Weights of a small GPT-style language model, trained from scratch on English Wikipedia: 1.39M parameters.
Each number is 128 + 24 x the weight over its row's rms, rounded and kept within 0 to 255. Layers, rows and columns count from 0. Numbers have three digits each. The size before them is the row's rms in percent of the matrix's.

# down: layer 3 MLP down (transposed), 256x96, rms 0.14, rows 58-103, columns 0-95
# gate: layer 3 MLP gate, 256x96, rms 0.145, rows 59-104, columns 0-95
# up: layer 3 MLP up, 256x96, rms 0.145, rows 59-104, columns 0-95
down58 107:070171139131122102090142121114111175151121127142128119136157088133150141129140120117194127139138110109113116154140147130134096160090092119125113167162148108149102149138115196124108119083135156093129136103141164126126123121170143117138141157096165151157125127129158116144118154109107171139
gate59 106:113091102082116134134093155109152131136181102128153130149151062138144121109139076096103141134169131149110115132162116136136128140140164123108111110115107107123101108151127148191103130103134129143098127104114131126147131108120081144132118134170119144146142123109150082076122099156114087151
up59 121:196143153136160123114114129116152143147189134107145123139164143176141136122102102137120124107131118151155154128140146149143116106139099134108105139137158150103147131098113115135116100096120136101076066130135101107097139127098072109090145134142087131168142128143121098106139158108163126158
down59 116:130148127146136132115141121106118136179112113127095102127142153122094129144139152118122137123120136123177172119086137133122111135156057169135148136186168149086129131145099082124144110128112130101137107105158117157135130136135133145137192139061117109092131128135130130156180133136152130137
gate60 108:080142154119106156114175136127103119126129103136147117101113140120126202105086107167094152144128159126156127140114103095117138098124152125183122136125110095110143154142116153123113089119160127128131138157129120170133135132131098129067107158146158140139161142115182166110150131131130161140
up60 103:138107104141129091124119133119187181140114121114135154096121126164121064130139135153109130140170138134132108100119131152129064107099152155130082108132129137120107084134135094132149110164141122158137147136104123144139189145115188135139125120114150130105114147130152121153131133154103131073
down60 105:075138130098087172125147157110135132130188142116156103115128119124089138093092126149101119124130132138140128122155147113095121140120144136127125157178153170149160145129158129116090165075122141139124126142076148158134123146175098145114116156169126141145167146144158150120099116108116144099
gate61 092:144135115145123135135111148132105102109118142119127152133139160152096107146094159102078147105121120152112152137173134114120109114065159146153101124109137153143107117083165107126152095080120169102112181128126090122119123131137142123115157132123142133150147150142111167160150122067153108177
up61 098:115138152103121128154132148110129141082098120128130124161092107123156129127130159121134181107111118105089057113107128151140096126143172173130174125113118160117118176133091124059157103119136128127108101105097127112134134155118115129108128164127136190112098123126123140114147132128106113165
down61 098:096143101154097098132124146150176101153133097058079129132146112164157115126140118107150115159156107150119136089104160123146107111158103138133124116098044118156113130136113098112120146138119147090104132136115146154139139117148105136132098145145134131147121169080143123117106103112109097129
gate62 097:139117120103152126146099132095142122130101158130126149089113120127104136108164166110162147125137101114156124112080112149113178071139085066164094125137103127110127093118096111088111160116175109146131138154140122103180120138104123116143114133150159148129158130129123109127172151101132105155
up62 102:137124112138130151148127121149158163151192165130157138143111128138148094136092134130142100143121126146127144152133137109143116149104099113155178133136133158121146074095154088168157118101081138104135139155128145147160156162092145147144156109131112172142116061153154132149126106125129157143
down62 091:116119107073154112140133147105095135095125096114092091152152121149166138109154093159138167152126079118104153097151094091143151151123126117162117133147122075095126164135129176110145114105172162151117124112100139139118102130106182116140122152129128151136127107140084116103131101112124139135
gate63 095:144145130140125147114112133153093092136112117131148095093172148139134160117126139113152117161139118092172174172096151117159097105116136109120153149130149110175162129155159131133157114155134130126120153157184116128125162186144130077132103142111145137121143152109095102098135109103160149148
up63 093:097134138141117107122141165100111127086162105168084140125094161160110122086127169137179120143089137147096124100081108098151170171110099147140101118147137109085154121093112126147096130124115119131134150101159127133120096113131127138132092073129119101095102109111127127162144145146130128136
down63 091:130122151114139117134152100133127134149138155146180170131100097067091140115123161138108100138129122074093168121184133144118098153129179134131115092143104149121102163127115123132130124101122102079140128111126134124132124081137145160147111153121119173152107143127143161139106151166128085114
gate64 111:113160139127111144101083101197135165113137067146122133109145160132147122137152159136121147111078115157144133150106129167120113104120123151155082127130111117096159145137112174124147150136113117184134165149138111161147145143115116132160126116121145112139172164121150146100162088147121123110
up64 102:162109099128116142137124181111110097126099083116137136137112115176103128083160102093122127098140133135191101118177086130133103149171130128155147106102107120121142112157148122123119136121124096139127126137148118099100141090125146165120105118148142175109141094113106105096086133152159094112
down64 102:124129142120090166133123089190126160125172150155114117095079154154146117111143132125108082158094136142123113169119130126085152112163081157162152101100146129089162124106072143151087089127111127135135140119143123138135139132120108141128156142088123117131105118155136140150157147131110153125
gate65 103:080096120105142108100103129107102103095066133105145144125153160118138123154100129124120142178146151114098099151096121131120142143096156154102126155147126109099138105125153094139125133115096140158133152104156157094119086132115139095171099151154127166101077129134159137135118108117175111147
up65 109:132102139153145164140135090137088113139122147128088141151138109116167138144111140124149127142127088121141134106108146117141119097136074082165149142120156126093123128151102143117114175140124166121145130095135134101119192157144119165117163122110123134156109159114090153152195169153113114136
down65 111:099104115073126134091191129123110111154057144160120114145114155141095143105164104110114086127123120122116180125108134145110140141155103125156095141085159122166106133151131107121126125143113138145139097166114125139090131141109123135133119125142135091157108110155136118120134194132090148133
gate66 097:110119131162093143161118160149124204137138108126128131133149126091129135139168115162114148116149158126128157118155101122131155109136162169127134129143173152119132114133156128096136120119139120148135163141154109200154183135102097092103116115141133156128138116164080152131142144106141097094
up66 100:130128115126158168153130109110146111096124111105106129135157132186185111133106116180107127136140154176150136167138128107101146126112128104114141136155134129086124110119156180151117125072126087121140148139120123089137148139157147105124158119105107103120111140113154127160134089079075123114
down66 105:164105131141120151160095155148122113092163102121107094100140140130139114130122111110140129134133110176106136105180162136133148150136146147115128124121135149114116147112129154083149167139161109188096125140112093132162122170136130106074100107115098186120102129141094129088133111105094118098
gate67 095:180110151128123120122098150131102123115110100136143163122128100117132133134125102127100159088146083148134172089147159149142122140100092153150122092100125127142102101155182118139116140114118081111179141145104101175138155154097157153121138128123109125102128090137098117113090144140142084159
up67 094:113155152118125130133077138152097096102151129124076113071157145131116118111095177086091150109111107114154128131145131142123142096130120166103132145155133101128122123131147123109144125110116080146153186151123114139086166134102159085126124130098131133091143140104135126107173160171135128116
down67 093:119165110134121068115141127081168159125127107156127112104116109111130133121127109118159124146107165145127104113134161115100138125155198108100158126169110143137135151154139121109146106158094128142070152137149187127136095132156121139124121138134134127076129154098147125164075127108134140108
gate68 095:112150139130102098144159112137130113128113106119137115091160111114101123081096153097168186122122137132125128132105136166089147081117128136121102126141111093168087131179208138127102172116122133102089157121125111118097158090122124155121127146147116137123133143171134120134143129135117159145
up68 100:135159095114141160134137129140132111149136089142087145126142132105166132126126194156135139082161101150132096128148176134113114121143112180132146113089145168132099129152097156149137126149130147162078104116086100106158142154167142131158135100112090118123153140123156152108094112138133102130
down68 096:141121152118106122083126116082136120159119154098108118146094093174108107154149122124165140134128097144146139121118108155119136091153134115124118104131085067132141134090127109143142128094124145152156119105109152186131158147114104115150130165150148117182079137103133122153158140112131183133
gate69 091:136123119135103118164171133098147149111140151098144115177107135111105094143115133099121150118111147134110145123143124147153082113171145127159206130164122177086071109139128093145117165127138131159157134135098118146132101134172128123152150150127097098163111142140136115133154104143128148153
up69 099:158112109144120127136111113197126169162122116148117093162167078164181125099150150118093145127135156113167124112166120096128154132109131102121147138132119115108109139107136125111127123135108152175119113127140158132106176109158094149132141137121161099134191171122121151135135134096102139141
down69 076:109081137133101113122100139159128115085099177168134145140160132124116107138095126117108082124152158126110090144182144155117103093135117160162113159130169126151085141155137134133157099137083137117113093131146146133148176147121123114096112145149134134102107128108139110145064145118138110114
gate70 110:110058098137148139164102168164112092115155115133133132090138140132137113126113122125125150149176109154140158110152127088133136129126113149153094112129090143116154134175132132124096196121136111119135151127123118109134128094124109135159097143157104104160126085119120136141181175114135086134
up70 100:130105128122112114072146115134087172130132169111141170131120112160121111168132130123110155105084163120119092120101143124131117094084146129078143135110140129092126149111175122060143135129120142134159136119146123067124140135148112093116149075118116101121109157149108133163125108123155113132
down70 113:098158133119135142127174132157138059118118111115120103095097122171135109108114105114130139147177106086116106167167140100123133121099126151138149116163114175127150135125159169163132097136097112133143159162110139140147136086154114114152104166153115125159132152116151115126141131066128117134
gate71 093:145126150087124154116119148137139104112092094104116121102149173139134082130107133143154120132085070108163135119119157168122156097135137141131129143110111134082103122120145131124130140162159136116180139095100074120138136130105098092157106134124097101119153143087172140096163137129094148121
up71 101:118119138090143131121188147106077131081114106129140126124134176093137188092135125116126128105136174137095147118144107083156119150143148111135166125133136110167125144136158138133130097149106109142097135100135160097102139111121100077119151125132154156118140125159120123157093123099162096160
down71 103:130092140109141128147137193148122143159129078091095101138114109127126109118140142145175101153061140089122128104142154145115138171100124146129101156143169127117116148141114137111128135109177096144167102107126154129149102149151076095140122137107099150112145134134115153116139101093097130131
gate72 087:173143111147128148112123101144094141165141072122164118161074125146129153154138144166134130126138126129131141127123126102109097122132127098140133085126142112117144127161103113116092147155106135132129107100087083130147167115114182107103102084135125122116061153146147116156153151114117079131
up72 092:108134103175179128148102111109160121144107110140146120118126152119129164130126115157138166160115157154093117143126100103109129158120157136106113106181071128139157142145149178118177125157108138118123106135095127140137151168102104114133154084125123137116116103142185121104146113074117121127
down72 079:117126119107125161127153118138109116100142150118153141090116103137125117110157138096137123100125126117136143117155167134120117097126061143169154123113122128118075099057089079141131119140131096122145087088150145156108131116129148164124096158104096143106121133111070169134140155156123122125
gate73 103:099137087096141143137124114135071120099143145101115135123064123152089171096108136151101131122153136136131150088156140129137116132100151092126124117159130093113107144154159146105127146098104152137169126118152095142183143163126121098144135116113155104165129155107167091146168124128138159145
up73 097:141171141102099115145091102168108141128129105145144130148119127114164125119140142148149097118096150118140069145120137078133115115090139120149125142114073138115149142158152099093125123163119124108112154131171157103103138146131112144113130084072122095095103132096106152107120134082118091161
down73 090:123122168159085131101141127099137137134074122148130151144136137134102102156149129099147140123106135102111148151117126154190145136109122132171119118119126134133139094099146138164084070164113143132080153142101161074117133126145113136127104119150082181111135130171149138166106115145131125127
gate74 101:128095152121116112137140156086125116139122120062141175138172140148145129123160124110123130119130107108175150096129208099145136133156104133154118125178117110096100129139140129137074126138152155146116143084123133117119117122135103125150095159135097137114111090147105142110155141125071136142
up74 106:105095078061107137158129146139139163129144064108123125149087126163106114130105163128109160141146120137121131101116126114131114121144172145135114100190100124075082119149126107140133153105098099133091162127129150117153108134137121098130155108176117141134105132155117142114136115111116152151
down74 113:130122153107121141144054168100161106115119131134096146155078134133126117117077109156115102145120119080132153129143143089133164079128105142123142082113132128110140088182144111129120123120153138119088145140111129164155103112126135147109171121132099158133091095126140169121123150119105155117
gate75 089:119141128165082112110142167095162151097148105139133114159182135122097116110160165118145116108123113125089140146101099122137159124114118122087138154136104177119144111118118109110194128136152117172109164154118155142138123138105143150097130149108130090120143136179136107166176142134104117133
up75 092:110136152115175173078151161127102133163112134151139151120121136095150127145116122151047125079141174142156111136135158111156098147144121129144097137118126098126120140087097162128085131172099131139129117151121109101124094132131113112136138085161105142102154117109140128113115080133124122143
down75 067:128158105141127138126139168108127120139153088128120083160149141142133104133112124125153158144118094108118168125140089080096144148143112113085182144113107115116157134153132129108080159091162110165109165125080104166114140132090135131154137114120131068164106110131132118146163154120122139127
gate76 097:111146133090106131089149109105130114115140114170145129144110118090130110089103143109126110071119147139105145128152139145117154137154132133151163126122067144177140171124098131161150120130142148128131180122108145104169108138167152158102119089180168170161107138115126123123135125114107136151
up76 094:125122102140151117209105090145104147148184107133135102124093176141085114085137139138141126106103099159114112106133129090136149149101126136116099135071109124095128108121141111137133134146133109117165136150097129170119152113107167137155107123112163131099125113167129138154116159127113164143
down76 099:196094109146157105166112142156133150102085135131122126114172132147163131158148129148163162128121151069143116158125145118138124096095138101101123132129159133146127114114187117120126099118096150124149091110176109101123102103147148140142132090084130117119130154119135109158142148126110117171
gate77 104:145145137130095155159106127067087105126096143123121156117123086132117116146111124122128107128163142125169146118131086124101071144142104125150122160142126104146173114120132139101112174151157108162098176128112116128120128080162146145117117156123129140130091119151120105120107141112074078100
up77 107:152118121119130159145159129100111143127140171109136135171082126166107118170168158184120071115138097142147160095102149123138109128159147159147151127096161108123105072139108170158126123107153124148163128114136121125121108089151137096132113106134115120138092114098100099112128107113098116136
down77 110:189104155137146178163127083116128153161088187126119146124122152119107135146151147123135104090132156127122159159110126096107126088139116139129158104104148151128164182131162140136114108119141115122122164100135131138103121131137127064139143113091156116141108157113091128121103136111097158140
gate78 096:112062126148131127126155166099099120118130100084148142117099164141111117112130132157117130152149140110167116124075109128176119103128177080126151116134130099151118152149138167150123121115146156125102151123132087121110085110091115175108119196109108155136094133152134123132133142144133126126
up78 103:155115100132118157128109123117124142080095142117081107143142092084163114138127128127112135114102182150115130127111145102077107107151156098157147144137137141140121120129106132126114128099110106140152137133112114106183129171177106128117121048135136115093141116112164119098128113132130172088
down78 102:126145075125139109136105107128119113118128112138201109139151155098178125116076114147166151109126124153103093064148126116115113120147148142136173129099169152085149150170114127123095138129118123130129104117139148135146153149162141192106102117150122162113133119160144119133114131141126110144
gate79 112:136157138140141142146144112140125116118082120172084137076086107113109091109107111142131129135122135116146139162108072176166099104121130147120120169143145151131149102137120125085133131120136153169092146092146119113173127138139133119127102137129103076140147136103140119111096132134186168095
up79 097:131129116161172173106102116153097170067158148141108113157115153169146081104077156150088135128124098110082126142124164169116135110119137072118117124146114116105130140109146115118110115136134121100113139105096143120128147160109125139107140103135172122143129110145143130145150089115094116164
down79 107:153078144122143142148127104094141110115161141152086117084143114129108132157102130121099185168131149115103115164126105123131164110133128101129160101129163114106139097096127133117140122140127156136133121136145087118147095093144146094125155134104164105169173157119161123111073123093139171114
gate80 094:108100156122129132112114144108151099140085166115151150121164114124092144162157121098152140143163128104102144082126090139109073130111164115169104109154112113131113124132140141067150143121147157124146121095138071150111110149112100081107125182133105128114090132131103123151095124123136132125
up80 094:070160124117122133123144131111154111173055128131139136143079126091110127167139140110134120126106133138149157085098108089101100171129144123148101111146134134126134116121121090129161137135098141134131126133145100133073105145121078102099125146164138120113098150164141150155162144118144086142
down80 097:152150118118102113121132131167070135138072122087172193127075116130131147134092134139146098142140143131132135139153144129112167131145128146138081116124123095105120109119104128154165089143127172138143154163101166144140149129124113150123135104123153104107138127135108129122152143193142098098
gate81 101:127104112126136105119114112137126161131144116093082149124089152170159119114113128152124158152131105144166136124111156117146122135152138096114122105159160071155139098141130117148110099137090118152088111100132136117109145153157162158094069141176097154114142111135133095093168119097125098100
up81 108:126118089132086083126142156150132139165136102083134122131131163105156110094150143114127169173097132160167115151153126109123121123120153149147121133122114142117115134102105113107087151154105130172093114135127127100120147099166146119129075112152084140131181127166090147089145127122119090130
down81 115:126119089123079109092130141129148131147107113101139146143132137112168126122156129123123173121115143131112138150128155148112161121134124144130144134142107146101101109073106159103098167143132148119089098145104092125139133129185178141124077115168122144138178141131123184149106132151119095179
gate82 110:141126086087129116161125120129121094144142127133116110137131164125143113140154142145108099158102146140138126121146094169163128139118165152134116118141058110124161125160107173097174112156109121110108154122171179170108118126117137179118152145091100149139094144132141136135105119092165104133
up82 102:155152152144164127137112155116137159142139132109141149093121112094115103108114141105159158095152111147115092139124117123134148109160140110140119142089141166093108154126158096125091129076137141124098116162160096110141142123138147123085131141121134162110152065106111121166087146184117122083
down82 107:150175108122130130161127102140090173093117124087130106124146172127110128120130163076135127122129149089101130158116103156159154111136135145156097115129161122123100129143122102114132138129088135133124081178139135105084130173137095127164136109118147118121109080177162140138109148169122134154
gate83 096:101137188128103141141120122127134131138105126144153154119133117134115151079115161131106115096077122134144140097164127109115124125124166118089104147095091164102069174127132105103103164103105137139079160153130143167105126163098118161127137154113108093128141167156148120121136112131112101149
up83 100:154137113094113079141124147134096115120103158084107130138152132139128114163123091127104139148131114122118141100096096148151177147113137124123172150146178173119134093106134162144116115114148136129145143147142147057145189132107093129132142155140166123152150152132154082132124150122126155098
down83 093:139118150109106153121152107152137137140130117148151123131103126118104191094185176117132069104095109151132092153141142137090096150130121117114131174113072115101136133095144130130157161139092115156120106115139117187122090125124121166138131133164097099097127128099121133115149129116134108148
gate84 094:141120160092144162138150180134118103131128116146150141102132104116108116113127160132162191150147172121161120122090095122096150113145117154105078077098125130102140127159140129138076106134133138120119121087162144165130140089142148137099100143148118107118138161126112109169139119149149082130
up84 091:117102133102132125175144066169129121096147173112138131165142109114156118106105144094136125118095117155115131108143199133110111146124101122162131122143156120110164143126145106106111160135156176138155100097133145122112100148106101141154109122135081095126175104134145161156142140103153139134
down84 087:175145144137115130129153162093079110153134097095121113099145162137137104127135141146126141134130059109092127149142103142081161175103149133136102135111129118167138130146095177137127107123123091164151111136113120124110206134119140148131148105134140095146112132182133119111127143108118107138
gate85 102:112109118134157167120136128089108100114119106145105085102126118126126108117114147118118094137130102083139159117145192147101117125145132107140163095141151088128129153158101087150111152111138160097162165101085080125163135075142094116162140115135138154094159115140124134099133098119120137115
up85 095:118180110162113100110117081202166126154122129161142194134120146121141116094136111108160129153111144132111111148166172155179120132121120102115127137113115122123121123113101114114121106123126144172092114137140139119162108143149137112114173120111144136147138123118123201132144165121134145130
down85 096:151111168139128125124137137124081147108119143092139099083126113104145128135092133179094110120144154113133120100148109163107144106077127158125147116126107160112125129140173178157128116141141115162158121128106139112124142093145137118104081148112162131117108136137106098163113047123124095150
gate86 094:121106148093133119114136106145110182082139113132116118094154134116125131115145114120085114158122111128141150121160126128134169106145130138154157092115123136178128111160163163098118128144123143101118120143108145159142126093104172160156130105176111180100154136095093148089184117152123115101
up86 090:123132139135100110156127144118114116148129122164108133106137151165086068153091097131117136163124139164146106115176160134098084125122170126112136129157141124122143124137160135100144155117131104093160178132094147128133129118082104137158138107121097157165162115103097155179161099127111141133
down86 095:154165162146124125157171074144133128150154126140118091126122143115124161121078182087135135126180139110122115150127117117086137139141128119114127163064083117160133128085100102134137153114157112142152090123150122150129149170126118126115135144172114117136107127153137112108131130132133066131
gate87 103:119111121149140166127118099128075102134130151155144132133180150094079123158098078143136119125151148122149096092109147113130152103121152112127135145116130129198133153133135100114167121149146142143119155120132081121133097133112148148096087107163082144134099144119108097103132121141097138178
up87 103:131095110135146164101148163164119123075122105110131144135163101102112114144111118139097130157124114111108112104110146108094129093107103125131149186111108174140165125158138159113138140126122141145131103121045127163140136127142104120102138118134096091141101187139160098115147111135096122120
down87 103:107113128137159159175114118117103158112093128103128098154159092145108112160120142080157171116094091096114127115125130126167107174139108134126169130091165118112134102145138152128130123137117154105159141103113130107156145171139128122115132098097120152072095073130095118128104119151103139132
gate88 087:132125142132132159133155153111122134098150080147141138149110110112123131137155118083122125170104108129127102111175147097131121191146129175121144096060083166115123099103151124086129122110121143137144146144116133124102162118127141127101121135120136101132099127088165090118144086123177118095
up88 087:102149144135142146135114157107135144197093112136097154148095144140084127132112100146153207114179094166131084116144108146110114090115146124120141098137136162111145134130131141123151107116134137105080117129146101159120162151105120085104147133141151149132120147084125156139104116142135117141
down88 088:116060111139080155137101116105172142169126139098139147111122105146122165162137156160125123134127126089147119192119158100101149153155142131127092177141143100185146083180134122132129143122147136099149147100126136115109099149121130128104086150137145146147151121153128118122139121122120123116
gate89 116:152112155135115160158169129101147095115128129141088130158111120108125126138120101152110125115142112118150164145139117160143104107171151171121110092155093112124109144112138130139149128116127129080095146117132113170139131092061173157133128138156086147183116120157117118103086163124106144100
up89 109:103118112148166125128095104111158143150116148098125086095095116153134131173101123140164147132122139093103115133118126106090124102175139080130166080141142158131167100143113115111151115100125158135119096122118118166112146111114156124134118098138107110125062126160139164114141075133151152133
down89 119:141112155166169147119150150096127128129155134157192137091141109085112125128141150111132132129094115105130115115120097144109135127158115124089162094115176123156103132129125099155148181137153146105148129107166133160157112146129109144095149141130079157110100148120119140141089082102161154107
gate90 099:143170054141098140153098153093133134119102076118105144108139148130115153119186126109139108114111103139140104126137119140158125144139130150078134133138106114116151122128144122116135162104126107114159161156155163089168140125094104103146116097176134125117122118076126109137108151084132093125
up90 090:120150108102145132162145161090137115172118116099092122135127180127090111134128102097105111121095125147128165171138097101127153133108133146107138177119122087114152137123100149143152113085145135101140107089136131092109141144119127148097137126116144109132078128113149093144075193125137123104
down90 091:113123108125156114096144103122117160100147121105107134135093125175138124089138162135124139147113138124128149132173098143110130138093174141155132135153116130154109155125128119117130169150117108112130144090138174139107090128147130167139093131130121151087174114148107176131079101145093166063
gate91 112:137098097116136101155127117074083125129113085115108099139113112197129170117172108103145151128110125113109139140108116104127109115144117119144126143139159152123092122146129157100120129145125157156168151087142097149141191103122135115130113124190149117127140152149083158117139112122093148140
up91 105:124117128135120104126096126130108142104087150129164091118132177126091147118148090121134144159141124104141115137088083141150154120155091101147106150131154168084120103096133091130156109127121139143115101111101171124157111146183148143131138128092120169096149180123139108085129116127102094138
down91 099:128170164132115149134150111140111134124147157137120148161116149120126136183133136157129129140142152105112177150140124138104085105160137169148142088122100160160106135187190155118132129145138137115156135169144127111134098143157098100151084144121139111144107071150139144106138121155102107106
gate92 084:149124129131157171147134115128112119159119143158179121116101146156149177115107080105107140158113145084171147153110116122080094128119095144124105104144115126107126125123081122128148134164156121122146133141142138151119177173102128120118144092113127114136115113092128152115153086101102191148
up92 087:151132106146180132129138186101141097134145138170097154136147130128138111146201144151128090120102141109126100113153139160147162125167128159118128113100111132095138117129145130185154164108153125134173140116112143137111080154108142114147168176160145131158134127142148103144132150109134137115
down92 082:111160112137097138148145106140132159111126163076117115127118097155139115142115126083158157150141139144178137125105133133112183103084103111126170140091093130135152101112140131119126139145112151113108100175128105094145168138151086142135127115100132161152099098074117152117153117105133133170
gate93 110:104101134107160151146090106145107079126134091162121108103100096120104152141112107143127105129145116128146142097129168111135101141139116161131106108160122116080156081128092163159083105120149112125180109160121105147173120124103119145121121104168097153121080111107164102120116113128102127130
up93 113:149134091070116132119137168110094118148098107144115127154133094128157118148125095161145064132136121155169133126138146138106143108106133114091110087132167126147082120124126131147119094157177129170178147139122120154132125141129103151117164134176092141127153152140161138130132105103138114092
down93 099:124111089149148104139109124141164110141125159185175115147091120169093134136107154121137150154095117144118122134121078107117162142098142137135156115122145110099139131101082136131108161153129089136090134116142143164099122120119115128140149087109104102093139157177134177169126157147140150150
gate94 109:117136100150104152101139139130153148138123147136107152109106142170118123140100144113134131118119111098192128171131084123075108124134171135159130121118081139162136093122122142079094134172144140133090164188160134140122140109121100097134103174091130127139111131132134102108126166121148149147
up94 103:133127098136121114171092131134107161128115150115148119121113154138135128119149155101124149191183136097118099115126160151108112148173093153121116101151123078114138137108133147145132176095188128148166106104144110131147146121142145125087089115183114092098120125123116129100123095108149133121
down94 112:118140136163090166111138137155146137126087134126088141143122137114107099121121164129127122138083140129150142152136127153118122163141151144168149117116109181139119115108126141108074123149122158096136136116133101119090110070097098099118157105069125136128110126177093101134161147173107106158
gate95 083:086112125118073110139117101096142124110080114109131145104157116130116108101118098126135139198156072141105150126089103136127127126109166104107150077106119173099155113164143119138151138150128118163108137116120130132150151162124151127080174112112159120142110136161114106124150117150106125134
up95 090:130121148117136149168125078096144135102135157124185114116112122146150129124160165128145141182153115126120105102092108111102117109151135101081110097152180140132120118181136125151141145156095092104092088104136139128144124105125115125105120155071108102120184120136132146126147143143143112110
down95 094:120122147067126142106129109125111150127161151172178122120112146148137163114175153129118130134141156135124097114149129142123116117151138124141096140171162117146094165127108140152113119098082107085144116108144133091132128114105118144140137176076095106102166146110131166139141147169173114103
gate96 089:136134154162131110151140123137108156141117096147141154174130177115130078177119118127148175110115137132114133121105099101144193198083157144127129123104113141143101139120145103118068124092108170147141137141138116092147129128115113166143125122096128096115105108139129133165104139131137138122
up96 091:128115098085120127143107129151156174171151128140092112125105104163136123122109152124130120098129126125129122067118167093125132132111134119128143138133117084101090187086136154145166132128113129105157128118162114094141101117132152106157124167103112097164127109078165148111116134107139173160
down96 088:111118161147153143106156114162148131096110169154128152116126121117122137145104113133091137153115131165151153113132143201149110111135095136146142136176144204123140098179121139132132092126089144102113153121106129094121119116136105133106097159140163118076130109133124160127138177145134114132
gate97 103:134130109112110128119169054130099133139154106127114093135152132169123137115144147112108151081112163131153152170121086111129107137118117115144144149143109153100080136129085155125151098097106137125129138129102103148144135187095119131137145120110109115157096134170146097128155144167139076117
up97 101:139136106129102097102145082166112152157174155164123117120109154114154108130138140109101132153127166115139150119094148125092085128153128143125112105094120109165106119115115110134130123128129181112104107133138122147195099147133118107126129148084121129116142126129104189135190137151089121093
down97 095:121086145108138171108097195135154092110096141113130170138107110078118098125127138124154119115138114154118088119138129121119141113107140061085139096116115128114138126114153138140126142132167096134141148117111140162091131106140122142134142118146156116140137138121109118106070144089114185172
gate98 101:130123154129143133128113149168148128145109135144089142133104178135118162137127170160135176118092100131084129157105117112174164139127131157116095150077107133127182141103157079112103133133139123146125184100143136129111099128129127116123096115118128147099093100105096153115150100171131143146
up98 104:131121132132117135105157119189094133164058157151142141101108123151176141148113127129126152143110128078107146151146079095147096099130128137120122174098153116091130115149139124152107124157124145176152078110144131096126105112117146097107107123112125144100148109106165095129124129151106156129
down98 106:102089118123133154131149156127094140157107131156146111112073151103151100118097172144149128129142142146113162089136083127164140107082134084141132152131103098173127155138111196118159141130141141130148145116072112141119132114110147118116168124107163104156098120140110121125152122167142125149
gate99 104:144065116111125135136139151148161099127131142140115154129153093109098095142128100125161152134123078106119143132113128149121110146137108133147101105139126187134125132134123155136092105110175107123146156151093107104127102081080127087155113145163144144152152152112162149129170135091102099096
up99 094:164158151105118141117118117116104118111143106118135163107137120123157109173161160107128098107081179113145120164120124130115124160157115128134143136110107138134143144164133158108115098117112176078187133161075139134125108104145146149130142147087129101091149124111149105099124098169106143160
down99 097:073128149115128138136131120131102089146122105116127101146108168145149151070150118139095131110171121140126089120150112102110129144152150137130127158156138093159095123147156086146167175122095120143115134094115147185129120130118152135116056145142104112153123114120147142102098125161109161108
gate100 094:133138107129117157134122131185139129106110096139122158097149127133141107137166129115171130145154112093112167141160144081113134120134118119155074153122127118105169108179150145130119080084164136146142168137121117126116103116114134115087094143128165139103102111107135160126146151139154081082
up100 106:110131143089145080176124093118164124123170127108139138166116146108137128108110144152150170117104139143112133132139119115117119152110095105092088139114098125151110133086116102163123117146106120151158117126166146104130152138151176104061126132142107103158130139081144118124082120099152173135
down100 110:120133130154135155164084173073145109130100123100133106091134138112111138140140181102140103091116097116127123128125081088101159138136103117128146117101144069110126111106136100133148161180104157148135122111158149158102116117119107134101160082108108128123143096131111087120087130139119120138
gate101 101:150142127101131148077122139113111076142106083138108123124095172097125130117145112104145124143112155143135107104125134148152077181163153130170104183121110170129138117095111122137114154144123131146167150124149137102150134148102105113073137128129132121135159110102135149139173152115116096172
up101 096:155131120109104132110106131135076112094110122100112104113147140128139149132127130132134151191143174130115156139130115107104138153097088173148141126135146143092176168144154123100102134149160174100130119113164115130102132103114156140098092113124151182141120120130134093154139191147150142110
down101 099:147097111144126104110132117091173123141129133113129144119124115118098125130169165136142112067116106116146115066131131141131083127123121103124150188161126099165120109150125140137095099114120135094069118125115125155125109174128092107107112122166125096093169140158115135123077123138112106125
gate102 104:146110100091099145156121171094143142114136128149092104135098120114094102167099116162136154117134138112131143131117138113128106141098110098152082142162097174132106127149146104080132122098147096126119125139143127161130149079135099147145144088124130068132165125122117141080104104100149093155
up102 101:113117145140129105122135178126138151096133135148112131084176140175080096158140123084114141117100151116078162104104091138171124093135115139133155106123132108132076122093134099142116104129136159134166138100162127131133104123131157136132121127155145145172142139073098084155140132132147136117
down102 099:148124139112121140144110120107088157146133151103126179160083082113159152131101143165136120139148122156177163172142123156118093154109077140125095151074108094116098150163151143111146136150135104135127156137119142092152112094140108115113136137095130112138099097120144102122167097141144121120
gate103 089:143164098091145140143149102152171138104162142089163183103138139091167146119157134105141123126082126102148142096179088110112069112158157143122162121151099109116152134129162122100109119143119131125138123157115108130127139115120127126121121121128087072100133136130143119106121124103076147112
up103 086:141163155127121101159114126139124112145106177132115094127125135142126138079118171153136099151154124172124132132133125110142126085148132133136158056108126142132114112140127104137125089190091144133130161152154189135098110122173161134155141130157128122119074131159089136143138133130111127152
down103 088:147135103099141090082158148134127146150147132127139133091098123120097093122105105116129170081091105103124145169135114102142163128089135115103115115126148147080155141114109125076139122115145106159167110138061128136126134115083103139094095129148167121154163106135138131128111133108156126154
gate104 099:073137103110131133101160133144122105145146126108138155135137155129097142118151149143119122149134137096123149126139147140077127116170124153088084147150121147154100112116135149121109130113084120098152190071149088152130140101114165147114137188115118097147143172164112127160159118122138134108
up104 096:093090154118104123138145177119155109125122138126076106088161133110171123095163154149105139121136104142135155159131127114103109141151120146138117082111143118097118178097107149120140140097137140165140107168096102114181141150150109179151146122124132126142150097103104104113140145132083158124